From a checkpoint of a small transformer trained on Wikipedia: MLP 320 SwiGLU.
Each number is 128 + 32 x the weight over its row's rms, rounded and kept within 0 to 255. Layers, rows and columns count from 0. Numbers have three digits each. The size before them is the row's rms in percent of the matrix's.

# layer 10 MLP down, 128x320, rms 0.266, rows 81-127, columns 40-79
104:049177122155141135119111134123139141138139164114160097162127063100203199129170157173070138183112192119121130143069131125
095:148121111140184121144146134157102111142152076095089076163149178093153138157155131114148146149120112147054210220153165069
097:134060155107096124154217102119109078124113174161081166125181136114064149129102055068101106151194158136149110126182135114
106:154115173180136179106128092079153169101156137105137156118123057118103116131119077137169059091144176194162164061170149161
098:227127158090114130164149141120173134132064159127122121184105122176059135099134152125083142131188112100096142163088159181
089:145137089156158090153149070075134071141207117128091089133125091153165074153163116080095138075142136176125179138120071132
100:121120159116185123087122108096077093156161151091117107158116146184143046187143088151080119082154126110157127133182105139
105:141123147142112093115160182184149166132094122172139147117127100151130092167127156099138123170097106166082153124167166116
097:132160132125090099187127125165133122160122124172144137089163176087155178059100120098132159165122116119158115130160078189
098:125101143127114202159146108156141071096101169147113150118157090088101155091164121129114162136126123061152163089200183106
101:092159096173129201169146114155110123114157109136151126096136148135146105070110116160122194141141134103118118114082161154
108:110124144067085083114176133133086094173126166102140108093182124155127127059115090118098130139149119113129175122123158148
102:151106064139116109168133088106173148173169161138094153138112152151150187103145125139149160147122079091092124092187122104
096:115122124151138161084109105154096162100119041169098082108126119150182154090172072133108102092126124137132143122118121072
104:145090132139128132179152182136120127108092180108044131079108087129131108141189179123168110208102119067140104162168137163
100:134116060152099175095163145086123184144087170140130140086117093152167130109124151146100133130128157141185085108046087099
101:123166116181134102085090137101145174134146121101143094142088172095100172187139083159198139153158173148123055192102134110
094:142096111162142079098084140151125124124094099136074120089119120088219189132127078110145126152087162130161152178111113164
095:131132124181091101173113150150125104130111089143073139116105127154162115134109108172135196189131174163193087103088132161
103:119165160091135124149125169122178190048156203113112131148108144120095105122122123118167154098139150178150155083136144224
098:099085062126136133164151095125124109095118153084140110183138176121083111076116094174129089131146148139142110094145128144
106:096093132169127061155091108152106133125164095154107108129066081139205131130145129138130128104060090137072080156147149155
097:091169164123074094123155106064129141177148112134089180094154179154072101085154128093136106138134172135137088065114169126
093:095159183087122140110053128110117202101110138107196137132098116130128082144120127118088134148104121173107086115203051091
095:107121163094117122111163163102106132144144181140119061117119156104073134119122160164105110158127152089135129107113136164
101:123185066160123074183114079187172049088108126097112141086156130139077142140131159122100121167128112127157117146127148130
101:108107140131166167162162129120145138130143148121095122151141172123129080161076161116137127109099136079147135119120158142
098:106147113112095086134152154175151121140204123088068079097135099049100132154096141132121112129108118100060138146142204144
108:126116091105147125087120076080091131155192090120115091111145100129158130164114083136132124151134144124192105098132179091
104:140096136088092108109129132151112052125116046149129158125115181161086103141124092105129131139113146139091177099184165118
099:142152146118182097119086088171101116189173127143137142159141133083116136097128154102096093119112155152077105129160116101
106:152161090212055112116165191130109164123200124208084100114129109081108109121152068136110167141096154122110134127123128148
095:171139125180127138126129137138155180173142107116067150144181150134175117117152131102118087095120142150155163133134148151
099:086142109091115118129124155127174111123117158095145123125070153134173118113149147118098181064116146164152145131128188120
100:129153188137137172149084197112151150120134116116132137105124155089126122194073111137102132109197103128166127127124140087
102:150076165114097078095158153184108138132186065112105128155141171138134104080122111137147105136103112109123192109085157113
095:078123130133107255127108159137055155066159133118119120141180127140092118142095067136124101081134147115134190148118118094
101:126160125155134099142131135185158185108100101077122095085097119149125153166129085133093146179130102158099116137064131116
100:125178096116145129204135073118069119122159242046181109166160179090087124092143124137109220175156120127116098121110127138
105:125130100117133132141104143176161146118183164087153098155199076123148144133091145143090156092152086184152149165160127104
102:052095101121090126113132092079092149077145102127141160158127106164112078160141172081122170185155153137158136120126175102
097:136162099084072127163131125089075103147156204154108145082079117155141107109141115168107145071166134158135158085127113130
096:113114116082077130182177095088115152127088112124131105148151098034117123139128075131137113133121087091187088097114162169
098:130136159102150072104129100154144132102131126117142187098123115170090115150075151105177187114126108118107163104139084114
098:121155141121126134136176133183142130145141134190121138093131114077122111120106161115111157145169075084182199141105120140
100:141168126162157110154109113064112119116158210097138154147106154144065143134119146127138101110151126094104132134130065134
103:189157141100125094096174109166134036190089098176127111095115086107091125169108157101098085114109106120150116115097155117